Each number is 50 + 12 x the weight over its row's rms, rounded and kept within 0 to 99. Layers, rows and columns count from 0. The size before them is the row's rms in percent of the matrix's.

# layer 3 attention query, 448x448, rms 0.0874, rows 171-191, columns 0-55
092:46 56 36 52 48 39 52 56 57 52 12 38 39 43 46 66 55 47 48 56 50 51 58 40 44 69 41 51 35 53 57 45 67 35 43 56 51 35 47 65 77 56 32 61 44 26 42 40 68 48 57 60 49 64 56 49
096:61 51 25 46 44 48 42 58 55 46 49 35 61 44 36 30 40 46 37 45 48 53 56 59 45 57 34 23 55 51 72 47 47 46 68 52 57 64 54 42 40 25 68 66 53 52 45 49 45 40 77 34 59 43 64 40
093:60 56 44 49 54 71 60 58 59 71 58 55 56 37 38 44 39 58 60 59 62 53 61 34 55 41 32 42 45 76 60 35 46 37 50 57 40 44 25 53 23 45 35 48 40 67 36 47 40 58 38 47 43 44 58 37
092:42 42 40 41 82 55 49 47 57 46 45 41 36 50 55 48 66 48 42 52 40 36 57 48 43 48 61 63 39 47 42 46 42 24 44 52 57 47 62 48 65 41 63 49 40 65 61 54 37 58 31 69 63 40 64 36
087:57 36 34 45 54 39 50 40 57 42 64 47 23 58 43 57 48 65 68 65 61 31 70 43 61 44 47 50 16 27 45 56 56 38 56 47 49 53 21 72 36 72 51 40 59 47 20 54 63 41 40 21 64 46 62 45
090:48 51 41 51 61 46 63 65 51 40 44 57 26 60 60 58 37 38 35 50 65 57 44 47 30 62 70 39 63 48 37 48 57 57 43 45 37 49 46 53 48 35 69 43 63 45 55 48 75 64 66 58 75 53 34 77
095:52 65 68 54 37 29 43 60 62 45 40 57 55 50 68 67 56 46 63 50 26 63 63 46 40 56 51 19 56 71 56 72 70 60 43 68 65 70 69 66 68 72 59 36 75 46 62 32 48 43 50 46 53 53 54 29
089:58 39 79 40 43 42 42 30 46 69 49 56 51 59 61 71 51 39 39 41 61 67 65 36 47 39 58 61 56 26 49 54 49 45 41 65 28 46 61 51 52 63 69 48 60 54 43 52 56 53 45 44 64 32 46 58
086:62 31 46 34 52 35 52 48 57 45 46 53 76 48 43 60 40 56 53 61 46 59 40 56 61 53 64 41 56 27 58 32 58 47 60 38 53 54 71 10 32 60 48 44 60 52 42 46 44 18 60 44 52 45 62 34
091:65 15 52 61 63 90 58 41 55 30 30 32 52 41 39 50 52 39 59 65 40 50 72 50 27 41 36 67 51 61 68 47 64 37 30 53 53 56 41 44 52 47 45 45 61 48 25 33 62 66 61 40 48 14 45 36
092:55 65 57 56 52 44 55 52 50 52 53 77 49 71 47 64 39 37 45 47 49 62 52 44 60 64 40 59 42 37 59 53 24 40 54 52 48 42 49 62 24 52 64 37 55 49 54 42 71 52 41 26 50 63 40 65
092:33 49 42 59 68 62 35 44 32 49 52 40 30 45 53 47 61 29 49 37 44 51 40 50 44 27 36 44 59 64 64 65 45 55 57 41 49 43 64 50 39 53 60 64 47 54 44 30 58 43 63 41 54 28 44 49
095:57 44 65 39 55 47 36 58 57 53 73 39 25 47 71 69 63 72 72 64 60 44 32 47 62 52 55 55 74 29 33 47 49 46 41 59 40 49 53 48 53 40 45 63 37 28 64 54 53 50 62 58 48 17 55 48
090:52 45 09 64 43 63 48 45 46 41 58 53 52 59 33 52 36 67 42 58 47 35 50 39 55 40 51 43 24 43 44 62 46 55 55 62 35 50 49 39 53 54 52 44 50 25 46 57 48 52 56 49 47 53 53 42
090:35 40 45 58 46 57 53 76 39 35 59 53 35 59 29 52 43 43 38 59 56 70 49 39 62 58 42 60 21 58 60 48 47 42 50 55 61 41 68 56 41 40 41 57 34 29 48 32 36 46 35 50 41 78 68 58
093:72 48 24 43 57 35 58 38 35 38 42 82 51 47 67 52 44 39 50 49 65 46 46 62 39 51 60 32 55 34 65 36 53 69 50 38 29 43 50 58 42 55 40 74 38 40 45 61 52 42 35 27 52 58 16 58
097:52 57 51 48 50 34 25 62 65 55 52 41 63 39 40 38 39 57 47 43 56 33 50 30 53 71 38 51 39 64 56 58 45 41 54 61 59 34 62 52 57 65 45 66 45 41 53 48 54 67 49 48 31 44 56 42
089:29 55 56 72 45 44 68 45 46 57 43 36 51 43 53 31 53 44 35 38 64 62 33 30 44 70 24 71 66 33 52 72 41 51 55 52 53 38 29 45 55 32 44 57 57 41 61 46 47 60 62 53 51 43 58 54
081:39 53 57 70 80 54 64 56 42 63 59 40 57 66 56 69 35 41 48 49 46 06 48 44 41 34 36 43 60 53 48 57 28 54 65 68 42 48 33 48 37 35 42 56 42 50 42 72 51 36 47 42 47 46 55 35
090:41 44 43 42 70 66 59 56 58 36 22 47 38 25 61 48 47 52 51 54 30 52 66 42 46 59 54 64 46 36 72 45 44 41 56 45 41 38 70 65 46 37 39 63 40 36 41 48 48 49 53 50 34 46 51 45
100:30 59 24 61 45 43 41 50 48 67 48 60 63 49 53 46 60 61 45 55 59 15 41 49 67 59 41 45 40 38 45 50 59 41 58 49 47 80 38 32 46 51 47 42 61 41 62 55 55 49 53 59 56 29 65 51
# layer 3 attention key, 448x448, rms 0.0845, rows 171-191, columns 0-55
096:34 64 52 34 36 65 62 60 67 56 57 45 55 50 49 50 37 61 37 55 58 75 52 35 62 61 44 48 59 50 49 42 45 44 48 80 56 66 44 18 51 51 54 36 64 38 48 38 47 60 50 61 49 37 55 33
091:43 56 48 65 60 50 45 37 44 72 32 55 68 49 72 45 62 73 54 41 55 17 27 47 52 64 59 36 60 35 28 42 44 64 51 44 65 43 53 58 54 65 42 55 42 60 33 57 44 61 49 44 44 39 32 60
094:50 63 67 48 36 42 38 36 55 68 47 25 36 32 27 56 51 44 49 52 58 53 49 28 65 52 47 65 55 49 71 41 43 36 58 50 53 53 52 35 33 32 43 57 57 47 30 61 54 30 63 56 47 42 41 63
089:57 47 60 43 55 29 42 45 52 38 19 56 56 42 38 76 61 50 48 34 47 52 42 52 57 49 60 51 63 36 54 51 26 63 45 62 47 67 72 60 41 59 51 47 63 58 50 33 52 51 31 60 68 53 49 34
081:80 52 53 48 47 61 48 39 67 42 36 33 78 76 47 75 45 55 60 52 52 68 74 54 56 32 41 37 56 46 38 26 49 64 46 58 44 40 42 69 60 56 58 57 59 29 43 64 56 53 50 63 52 39 53 60
092:44 55 35 42 46 37 48 47 49 35 56 47 53 60 51 54 45 51 38 22 49 57 49 37 41 59 49 43 43 53 30 60 59 53 55 48 30 38 59 65 46 43 52 42 53 63 46 36 81 63 41 54 57 71 71 57
092:48 63 46 65 61 34 29 65 51 35 20 30 52 48 58 61 14 52 41 48 54 37 55 54 45 39 55 31 57 67 54 55 58 52 44 62 67 50 52 60 53 69 47 51 60 39 49 58 58 25 59 44 34 54 53 44
085:47 37 57 27 44 49 71 50 54 61 69 71 52 45 40 46 51 60 50 44 43 43 83 32 54 62 36 58 63 47 40 57 49 48 59 44 66 35 29 34 56 43 52 33 33 64 83 47 61 61 51 52 59 32 41 72
093:60 56 20 47 48 49 56 55 49 52 57 42 48 55 48 65 36 60 69 34 56 77 55 68 53 63 59 47 43 52 49 49 37 30 50 63 52 37 70 51 62 51 52 65 33 43 61 56 49 53 63 55 47 50 34 45
095:71 55 60 49 58 40 36 55 69 71 60 42 46 49 48 51 42 54 20 44 56 53 60 53 31 53 50 49 56 62 31 60 56 41 35 47 66 46 52 70 44 63 62 28 37 46 61 41 90 46 53 45 27 53 50 40
092:63 33 37 53 60 47 50 62 31 40 50 52 51 42 42 38 33 63 53 40 33 45 62 55 54 37 53 59 57 41 50 48 52 44 64 49 54 56 56 27 21 55 33 61 37 67 65 39 46 27 40 77 50 41 40 46
093:50 25 60 62 49 48 52 65 34 41 47 49 66 37 45 44 59 37 61 45 56 68 45 49 26 54 45 66 54 43 48 41 37 58 29 55 50 26 46 62 41 44 39 33 42 77 39 51 50 40 63 49 55 61 50 34
091:29 51 56 61 71 39 20 58 49 59 43 53 47 45 45 63 48 52 51 68 48 42 47 41 37 67 36 44 55 64 32 47 59 48 60 46 54 51 55 47 53 25 73 56 35 32 44 69 49 42 59 42 48 52 64 68
090:75 58 76 64 55 48 72 35 59 40 52 37 45 45 60 50 64 74 66 53 38 59 64 54 50 55 61 48 52 47 30 44 60 74 76 64 51 52 48 34 39 64 34 56 62 62 51 38 59 69 54 61 46 71 38 36
091:48 40 48 33 51 71 57 70 57 53 54 27 56 79 44 56 54 12 47 48 51 49 63 32 45 54 63 55 51 22 76 60 34 70 48 25 57 67 58 36 46 42 61 31 52 56 68 50 36 49 42 44 49 49 47 59
091:47 44 48 40 40 60 70 42 57 44 49 55 34 35 39 54 43 45 67 49 58 63 39 43 41 58 60 51 44 71 39 67 56 28 50 58 48 46 59 31 61 40 49 55 45 47 58 43 56 43 43 41 32 35 59 43
094:38 38 43 38 26 55 69 41 65 51 59 46 47 52 35 47 49 45 50 43 54 55 24 72 52 59 40 66 54 64 53 46 40 70 59 21 70 34 53 36 35 28 45 40 82 57 60 56 40 51 36 73 61 48 72 43
095:49 65 43 51 48 57 57 48 25 39 39 28 47 58 83 45 60 34 47 53 50 72 61 45 64 29 48 28 68 53 52 37 58 50 51 56 54 45 24 48 36 51 58 33 38 53 28 59 51 47 56 32 50 45 50 51
085:48 48 45 33 63 41 75 51 63 58 42 61 30 51 35 51 43 75 60 39 65 58 47 28 36 41 46 52 27 45 51 42 54 69 37 50 78 61 49 51 55 41 24 56 43 61 38 27 58 58 56 48 48 53 46 41
089:58 43 49 24 45 52 55 43 47 42 44 49 53 28 39 42 35 57 39 42 23 61 52 53 52 44 48 60 48 43 48 27 53 65 60 57 59 64 59 71 49 69 45 61 45 52 61 40 45 57 48 59 46 46 34 56
093:54 60 58 55 58 55 37 53 72 39 68 45 57 54 51 66 47 49 45 53 67 51 74 64 64 49 39 57 48 52 58 55 52 39 55 71 60 39 65 42 42 49 45 29 58 41 53 44 43 50 47 57 38 66 42 64
# layer 3 attention value, 448x448, rms 0.101, rows 128-169, columns 0-55
086:48 62 37 49 47 70 28 57 48 59 46 42 53 32 34 44 41 41 41 50 53 68 62 34 42 48 34 30 56 65 58 47 61 62 62 36 41 47 45 40 62 42 49 49 74 44 55 42 74 53 64 70 47 33 46 63
083:38 40 53 56 54 30 46 37 47 34 38 37 54 65 49 56 73 54 34 58 37 58 52 43 46 57 76 47 52 29 57 49 64 35 71 44 44 47 53 70 63 48 49 52 65 56 54 53 57 56 44 62 38 45 61 39
083:52 54 38 61 61 42 51 69 38 46 32 46 52 36 44 23 43 61 47 23 36 39 63 40 62 56 42 48 59 68 50 55 62 63 54 49 46 40 75 50 49 35 47 68 53 47 50 55 46 56 14 51 60 46 62 45
086:53 53 50 48 52 67 50 33 75 53 52 42 57 62 50 44 34 48 31 63 46 45 58 52 45 48 45 64 33 54 65 49 42 66 40 38 34 56 38 38 52 47 32 62 58 24 49 29 40 67 56 48 25 47 60 52
093:51 48 28 48 38 70 43 49 57 64 45 51 40 30 51 51 43 43 39 66 62 41 51 40 73 47 35 44 51 20 41 57 68 47 54 51 38 39 48 44 59 32 69 69 43 41 32 21 39 60 48 46 57 26 34 47
086:61 41 47 58 59 48 51 48 49 35 43 64 49 34 65 48 60 41 45 52 50 67 38 46 42 72 45 64 75 43 46 71 66 64 80 48 42 44 52 48 61 65 51 32 49 60 41 50 67 38 45 27 55 34 68 66
089:59 53 32 67 47 52 46 40 46 51 49 44 54 42 40 56 45 56 38 40 60 53 42 43 43 45 45 54 50 52 59 35 56 55 68 66 50 58 37 85 36 60 37 43 26 72 48 50 53 32 67 49 46 61 37 66
089:51 54 23 62 41 40 47 27 49 30 48 54 66 50 33 54 53 30 48 24 42 34 62 49 54 47 63 24 44 41 38 58 74 52 61 47 70 57 58 41 49 38 26 67 51 59 63 46 66 58 36 57 46 48 58 58
080:58 56 33 55 55 63 29 47 55 56 30 39 34 57 47 66 49 52 77 51 56 43 47 65 52 56 43 45 49 43 56 40 43 48 45 74 54 48 50 40 40 36 37 48 59 53 53 48 66 50 27 39 72 63 49 42
087:42 41 35 44 49 70 27 38 34 69 55 41 51 57 35 55 64 47 37 60 60 41 34 48 54 50 52 50 33 45 66 53 63 41 73 60 55 74 52 72 78 48 51 39 91 55 47 61 44 44 54 52 49 39 36 48
081:49 64 50 61 42 70 55 74 66 38 38 49 66 45 60 52 49 41 75 36 45 56 64 55 49 56 41 71 41 59 45 36 37 46 44 31 34 49 51 32 56 53 71 37 47 48 55 45 42 71 48 48 63 53 48 34
083:44 43 29 42 50 49 31 63 65 36 44 59 51 59 64 48 53 57 94 71 66 60 42 36 55 28 49 43 33 51 37 40 50 59 44 43 33 28 50 65 34 58 45 62 47 54 77 52 51 67 53 58 60 33 54 45
086:60 33 76 42 61 45 47 43 46 45 59 55 55 42 58 28 55 54 49 55 49 45 57 53 56 62 51 51 25 51 58 67 44 35 65 33 46 56 39 50 58 46 39 43 94 58 35 66 47 63 30 38 32 50 54 33
083:60 55 34 32 47 63 62 48 26 33 46 47 62 56 65 59 33 55 37 54 53 36 56 59 44 60 43 51 51 60 59 46 40 50 66 52 46 57 44 15 70 25 58 49 76 67 51 68 59 42 32 25 68 33 62 30
078:18 40 47 43 56 54 58 45 51 44 46 69 56 43 52 50 40 61 59 39 43 52 61 50 63 42 56 52 66 50 48 66 56 41 57 63 32 56 58 53 34 31 62 43 47 63 47 38 66 65 56 55 47 25 43 46
088:49 33 62 41 38 40 61 54 65 22 60 48 67 53 66 73 65 36 59 55 48 71 44 42 39 58 64 48 66 38 59 44 68 46 67 60 41 52 36 74 37 39 53 46 51 55 56 51 28 47 67 67 62 70 61 48
083:52 46 40 47 54 40 52 58 59 43 23 40 45 60 61 48 39 34 53 58 36 47 68 55 53 52 50 35 54 35 50 47 70 41 61 65 65 66 52 40 42 56 69 60 54 43 51 38 58 49 42 63 33 62 39 58
094:06 43 38 41 37 54 53 67 35 56 69 68 42 47 57 48 53 19 34 30 59 51 56 42 54 73 57 62 55 59 53 24 48 55 51 54 49 37 63 61 40 56 25 52 36 46 63 48 58 43 55 60 42 61 61 53
079:56 44 60 40 49 61 54 30 61 32 60 38 45 29 49 25 56 48 42 41 50 44 39 60 52 56 52 46 29 36 45 36 41 42 56 47 83 30 42 64 35 45 56 66 60 52 41 63 61 39 33 48 68 43 45 38
087:57 54 49 49 27 63 53 36 42 54 47 55 49 56 43 63 41 52 48 35 45 56 56 72 44 53 82 54 36 50 38 42 49 41 78 53 60 69 69 56 41 48 53 32 47 49 51 56 36 55 41 68 37 55 59 40
087:48 43 42 36 45 59 46 28 47 59 33 49 59 45 66 51 42 67 48 48 45 53 35 43 55 29 44 62 81 51 54 44 38 74 67 36 41 70 59 61 50 45 52 84 62 58 37 55 40 30 34 29 50 31 38 47
088:62 47 47 71 41 46 60 56 60 17 60 34 40 35 66 56 65 41 67 62 49 44 40 51 56 67 51 30 40 43 35 64 48 59 68 73 63 40 48 56 63 50 63 58 21 73 46 56 55 47 50 42 62 53 37 53
084:34 45 42 50 44 63 56 49 48 52 55 76 50 49 48 55 58 62 33 53 52 28 35 56 54 46 67 57 32 57 54 38 55 39 71 43 37 53 37 39 37 38 51 58 45 54 44 49 28 44 54 46 39 63 55 61
086:67 31 72 44 57 47 48 37 44 42 62 47 46 53 52 43 46 59 48 56 34 65 59 67 33 77 64 64 44 57 65 35 58 37 71 59 45 45 35 50 90 36 41 28 61 48 63 41 51 53 66 48 59 48 56 48
089:64 62 60 41 45 58 68 52 61 36 34 54 62 62 28 45 43 47 37 79 65 52 55 49 62 45 70 37 50 35 38 58 40 53 70 37 44 44 44 61 53 51 44 53 86 36 55 79 31 52 73 47 43 59 60 41
083:46 56 64 42 48 58 48 39 45 69 72 41 48 56 44 44 43 42 47 62 61 48 23 40 59 42 59 56 39 39 41 31 48 46 45 39 51 46 38 62 51 33 34 45 44 39 37 49 29 42 49 39 69 22 53 49
081:55 60 40 85 48 72 56 45 46 39 51 27 45 31 49 56 61 54 51 58 41 53 32 33 57 53 47 58 57 44 50 44 60 66 69 51 48 46 47 62 52 50 50 87 27 57 31 46 67 48 69 53 44 57 54 38
086:51 45 52 39 65 47 39 55 79 72 62 53 68 45 55 39 61 38 40 34 72 36 46 32 49 33 27 37 47 49 50 52 66 46 50 40 72 30 32 64 49 51 27 53 58 27 53 50 51 54 68 46 46 68 47 42
089:22 51 29 60 64 52 48 64 32 64 58 58 68 46 62 43 47 28 52 52 58 29 43 54 40 14 64 78 63 52 48 65 69 67 42 47 44 34 65 39 69 37 41 54 33 70 45 34 53 30 22 59 62 53 40 48
083:55 53 60 48 42 32 49 51 56 51 41 73 40 45 42 53 31 58 66 55 36 47 43 43 68 57 40 54 75 31 58 80 43 55 57 55 49 41 41 38 54 44 48 37 44 46 62 55 00 46 34 67 52 60 54 65
086:49 42 34 61 45 63 51 59 31 39 48 49 48 51 46 71 51 62 57 45 58 51 63 46 48 42 45 64 62 08 56 54 45 88 87 59 39 32 42 45 53 49 66 47 25 51 35 32 77 72 82 43 70 53 45 48
082:48 33 47 42 66 40 40 59 47 34 48 35 65 44 48 56 39 44 59 35 58 51 46 50 56 44 46 40 37 68 60 37 47 54 43 67 48 45 42 36 38 73 44 35 75 36 56 38 45 34 21 69 45 70 56 49
079:60 49 54 41 21 73 39 63 54 26 54 68 41 69 55 44 58 56 53 63 68 59 45 57 64 42 69 68 29 46 61 53 45 41 49 24 63 69 49 46 60 43 57 74 52 47 42 33 36 51 41 35 53 58 49 70
090:48 43 47 47 61 39 47 45 45 43 35 53 55 50 35 55 63 52 29 36 22 73 72 64 45 40 71 39 84 49 53 55 24 44 48 49 46 52 49 47 53 42 49 62 53 56 52 92 52 42 49 48 57 66 66 46
084:46 60 56 60 47 24 45 46 28 48 67 48 51 50 41 39 48 51 50 61 41 51 27 76 52 49 44 42 48 75 37 38 37 39 47 57 35 50 45 38 70 63 43 46 48 44 68 58 40 46 39 72 67 42 40 47
089:35 41 52 53 60 58 40 39 53 50 43 63 44 53 45 45 46 47 62 61 76 47 53 18 56 46 60 52 60 65 34 34 25 61 59 26 42 49 44 50 51 44 41 57 64 66 63 29 30 51 43 58 65 64 49 59
092:81 71 29 62 50 30 52 54 47 43 41 38 43 51 65 33 55 58 76 56 53 57 54 49 18 53 48 60 55 56 45 46 56 49 14 51 39 44 36 50 28 49 53 32 50 57 41 64 57 58 43 55 62 34 57 34
091:53 53 24 55 55 51 30 46 47 45 37 39 26 54 59 53 37 43 62 58 59 47 52 41 56 58 40 56 29 64 48 33 61 47 33 65 52 27 30 37 57 47 60 51 37 54 56 55 51 57 36 64 41 74 44 47
088:56 57 57 60 54 39 60 65 61 29 32 45 53 68 36 51 44 69 60 66 53 48 56 38 69 48 49 42 71 44 69 50 43 67 35 41 55 61 42 43 51 53 54 45 52 27 57 64 32 63 46 64 43 62 48 59
085:54 46 53 36 79 48 65 45 41 45 69 66 43 48 56 59 39 52 38 52 52 54 41 66 39 63 55 56 39 50 32 45 48 41 52 38 63 44 45 34 62 39 35 56 49 65 71 54 47 74 70 33 63 73 42 37
086:34 30 59 87 43 43 50 45 39 62 76 28 66 47 57 56 68 49 51 76 46 55 44 46 44 40 51 30 57 41 63 65 41 61 61 52 45 64 41 59 58 67 64 68 48 41 46 66 52 45 34 52 46 68 52 44
089:63 64 54 60 52 31 43 48 45 34 42 22 29 55 55 62 56 39 58 32 42 36 46 81 62 64 48 40 65 52 65 65 54 61 34 54 55 69 43 49 46 53 56 51 59 57 68 54 10 76 54 43 42 59 39 37
# layer 3 attention output (transposed), 448x448, rms 0.101, rows 128-168, columns 0-55
074:36 63 42 36 41 33 75 56 34 52 65 44 38 71 37 66 59 55 58 58 54 32 27 56 80 48 68 54 28 32 50 61 39 43 51 36 53 54 44 48 46 47 39 60 47 51 47 53 55 28 31 45 47 50 46 61
075:61 61 50 65 47 42 34 62 48 63 47 57 43 35 60 61 51 57 51 42 63 53 52 67 68 33 23 57 43 44 56 38 61 48 46 58 32 36 46 39 36 56 43 68 46 47 39 63 35 46 43 62 54 48 64 53
072:54 47 62 43 35 58 52 30 81 48 43 37 66 50 56 76 48 31 55 53 51 47 40 48 43 30 58 37 59 52 56 47 44 45 46 59 68 68 24 57 56 49 59 34 52 47 59 53 59 44 66 51 54 54 39 57
074:49 47 48 63 31 32 41 52 16 55 55 69 50 31 63 36 53 61 61 28 59 59 34 46 59 60 48 69 46 39 46 54 40 60 65 42 55 52 70 54 61 46 48 20 59 64 41 59 55 41 44 58 67 42 48 51
087:66 58 43 40 46 42 63 48 59 51 45 53 45 64 60 70 64 83 82 43 28 69 46 49 25 36 62 61 55 81 56 43 49 69 39 50 58 42 42 52 31 76 52 39 52 59 72 47 37 49 58 61 39 57 47 56
079:37 71 68 50 62 54 28 36 62 44 58 60 53 68 48 35 43 45 52 44 58 38 41 54 52 43 57 24 47 69 51 42 35 43 31 29 50 53 57 53 51 47 31 61 56 22 49 56 34 68 60 86 53 52 29 51
085:37 42 52 37 57 34 41 38 61 65 52 62 60 60 40 45 57 37 56 63 29 30 46 39 69 57 66 24 56 36 35 58 44 38 54 42 54 55 55 37 53 49 56 34 61 38 71 57 53 55 41 26 57 40 54 41
086:83 52 55 47 48 63 60 50 46 49 51 44 32 53 50 55 30 53 66 60 43 53 44 42 49 55 56 51 54 75 48 36 36 45 58 60 65 63 44 42 56 64 76 33 49 54 44 26 41 55 57 45 69 44 24 52
065:42 62 53 53 35 30 66 60 38 49 70 50 48 46 47 38 36 47 44 47 35 73 44 46 59 31 46 35 56 67 40 51 67 56 46 37 67 47 56 49 68 44 61 59 63 55 48 30 39 65 49 51 29 61 46 61
080:46 58 46 48 52 29 70 54 59 50 42 55 32 44 50 45 40 47 52 53 48 64 41 50 39 41 56 49 72 40 41 52 41 55 50 54 27 42 48 40 23 47 51 57 09 48 44 51 65 58 65 59 50 63 62 49
070:50 37 62 43 67 38 39 53 58 50 46 26 49 71 36 67 55 58 27 63 74 26 52 45 63 51 50 34 58 33 49 61 61 54 62 57 64 58 23 65 53 41 09 43 56 42 51 63 50 29 53 62 36 49 58 62
074:52 52 65 58 56 67 77 49 38 59 62 51 40 31 54 66 41 64 26 43 32 64 56 45 37 49 44 54 55 65 58 50 38 29 41 55 77 65 39 55 67 47 60 46 45 51 51 40 56 21 51 49 39 56 38 49
079:52 54 46 64 41 60 75 47 45 39 41 55 35 57 65 73 56 48 56 35 73 55 50 51 33 35 45 72 52 46 56 49 63 47 32 62 33 29 62 43 41 52 49 61 24 47 53 31 49 42 67 77 44 53 47 70
072:61 60 63 74 56 44 43 55 58 49 45 46 45 39 33 51 59 32 53 51 44 57 39 34 55 45 62 47 41 64 33 66 57 50 35 46 48 42 47 58 49 45 57 59 26 46 41 33 41 59 78 86 40 53 25 60
074:68 56 41 40 54 43 56 45 76 46 63 37 35 68 44 55 57 25 67 35 43 40 51 52 56 60 44 35 33 36 52 50 67 57 44 36 67 60 42 34 51 45 48 44 58 48 54 66 27 17 46 45 66 62 38 42
079:61 52 49 52 59 48 25 35 35 44 44 43 53 54 42 52 39 67 51 54 49 29 78 57 46 52 59 73 37 37 59 20 19 55 52 46 49 55 58 35 58 74 37 39 55 47 35 58 59 41 52 54 42 50 59 42
073:62 59 62 44 43 51 41 52 55 54 61 58 44 40 45 61 53 66 70 52 64 44 37 40 50 51 57 63 62 63 51 57 32 64 40 59 50 28 60 42 74 50 46 23 47 61 60 51 31 71 62 40 65 53 62 52
089:32 32 65 53 52 48 39 44 44 68 49 46 43 60 35 38 57 29 29 55 43 36 42 57 51 60 53 30 35 46 42 80 44 45 44 54 37 51 54 52 52 50 67 60 49 40 52 66 61 37 59 42 55 50 70 52
068:44 59 34 52 49 51 51 66 41 57 48 69 33 51 58 61 42 37 40 62 76 54 62 33 57 34 54 62 63 46 61 46 40 44 56 65 09 60 48 50 55 58 52 47 38 45 51 42 47 63 74 45 52 40 61 45
080:48 39 47 61 52 49 52 63 37 44 45 47 45 57 50 41 55 46 45 55 54 40 55 32 35 49 27 49 62 54 69 40 49 58 29 66 37 16 38 56 57 57 62 73 46 55 48 35 54 52 49 29 44 53 37 46
078:59 62 57 49 56 28 57 68 59 38 39 45 43 67 44 54 74 49 50 34 36 46 64 43 41 71 54 49 36 44 49 68 72 32 20 70 51 37 40 51 49 55 54 53 38 59 49 44 47 59 51 68 41 51 74 44
080:53 56 53 39 53 50 29 46 42 58 51 67 51 55 56 46 26 71 58 39 44 58 37 50 42 45 56 53 64 69 34 23 33 58 33 51 58 63 66 62 48 58 32 50 77 45 46 51 37 38 59 58 51 63 51 43
076:70 43 54 76 47 49 49 69 53 76 58 39 33 60 45 52 41 43 37 57 56 60 58 42 41 41 51 54 61 66 63 69 40 50 55 45 43 57 64 48 47 69 48 41 52 54 54 48 68 48 52 59 52 26 58 41
078:43 47 29 44 65 65 45 36 35 46 51 47 47 40 74 77 62 51 43 58 68 49 65 35 50 32 50 54 54 42 63 48 42 72 41 45 31 39 72 48 19 67 47 68 43 62 30 58 41 39 37 46 55 58 49 53
082:55 57 57 42 60 53 34 46 38 45 47 62 48 41 81 50 50 51 47 27 60 56 37 67 30 62 36 67 45 46 63 34 58 42 25 56 39 42 51 52 52 49 44 39 41 70 28 32 33 44 51 67 50 35 46 34
073:57 50 38 62 73 31 64 38 50 30 38 31 47 58 53 45 35 53 53 45 46 62 62 60 50 66 55 32 56 55 55 44 55 57 51 50 51 44 54 39 51 53 79 64 47 41 49 69 59 37 61 55 38 77 47 59
068:47 46 48 24 40 42 49 61 53 50 39 56 55 59 62 30 32 51 53 56 65 63 61 63 39 41 46 25 40 54 52 43 44 46 44 57 59 50 33 49 60 44 53 32 84 44 65 54 27 58 42 55 71 52 44 37
079:16 53 47 40 37 56 45 48 27 51 46 52 46 39 44 64 58 46 49 67 38 49 40 68 69 57 71 63 46 49 53 48 35 60 48 45 14 59 71 51 36 58 59 72 29 45 54 68 64 39 46 40 41 41 67 51
076:81 55 56 52 46 60 60 40 82 61 60 36 31 57 31 57 66 73 68 46 27 76 61 47 49 60 47 25 55 69 48 46 38 40 63 43 61 74 38 40 24 45 49 31 67 40 63 61 34 72 61 51 50 35 38 67
075:64 58 41 59 51 49 69 36 34 53 58 43 49 45 77 58 65 88 46 52 64 79 65 63 32 48 52 36 52 62 54 29 73 36 27 34 59 59 61 43 43 46 39 47 80 76 48 19 69 48 49 52 35 50 49 37
076:53 42 40 41 51 25 50 39 65 47 43 44 50 42 43 37 58 36 66 53 38 38 44 70 50 67 57 42 46 65 42 33 36 31 19 32 57 62 55 50 45 64 53 46 83 56 57 49 23 23 43 48 52 70 50 29
076:35 61 33 40 22 59 69 54 41 70 40 43 43 52 41 64 44 46 50 73 41 36 49 43 55 48 62 57 60 40 45 48 52 50 68 38 54 39 46 36 62 41 60 45 28 74 47 53 51 45 55 29 59 34 41 43
070:55 41 40 72 67 46 42 41 46 68 44 43 53 45 53 52 49 39 39 41 30 59 64 17 30 62 54 46 49 53 51 52 57 57 54 66 29 39 45 55 48 71 58 37 56 57 46 68 54 47 49 64 47 35 40 31
084:35 40 57 41 50 62 52 66 46 52 51 41 18 42 48 72 62 63 61 64 82 49 37 54 38 43 25 73 32 32 63 47 42 45 52 58 40 33 34 50 38 60 42 40 45 68 36 12 35 56 45 53 48 46 43 49
074:57 66 54 32 59 63 51 49 55 46 44 64 21 67 51 58 75 33 31 37 86 60 55 46 51 55 47 47 36 13 58 63 53 54 53 58 41 49 40 59 35 31 36 60 38 47 45 58 56 38 53 20 33 41 28 51
078:62 57 41 61 56 32 58 62 53 49 48 45 70 55 70 78 60 55 46 59 35 49 42 69 46 52 27 54 38 38 59 57 65 16 42 77 54 37 34 45 63 64 65 56 73 46 47 45 60 53 67 42 37 44 40 49
087:58 25 56 38 50 68 69 39 63 61 58 49 59 54 51 58 38 68 61 33 53 37 73 59 70 36 50 58 58 63 42 42 40 60 79 47 65 49 68 52 63 30 39 61 45 61 52 48 48 42 36 47 52 53 34 71
078:60 52 55 32 38 51 67 71 63 56 55 66 65 35 47 57 43 73 62 52 41 52 62 45 51 42 52 40 51 60 55 58 59 62 59 56 66 59 52 55 61 50 29 46 57 72 40 37 48 49 58 56 67 43 38 53
071:64 46 69 33 37 45 39 33 46 64 54 60 58 26 67 52 43 48 44 48 40 42 48 50 28 36 41 57 39 57 31 56 46 44 65 70 65 38 54 58 52 47 34 64 51 82 47 35 61 48 48 29 60 36 46 66
081:51 67 43 40 39 41 45 47 56 60 41 47 58 58 56 26 58 48 54 36 23 59 57 40 52 33 56 62 50 68 51 67 51 68 41 66 38 44 63 72 53 49 56 62 31 42 50 53 48 64 55 65 39 23 55 57
076:49 62 43 23 55 62 36 58 64 71 37 58 40 39 43 34 33 39 40 34 60 41 61 51 56 54 55 77 52 55 41 52 48 49 57 55 72 26 48 49 48 36 42 32 57 38 48 51 43 60 72 58 58 29 70 52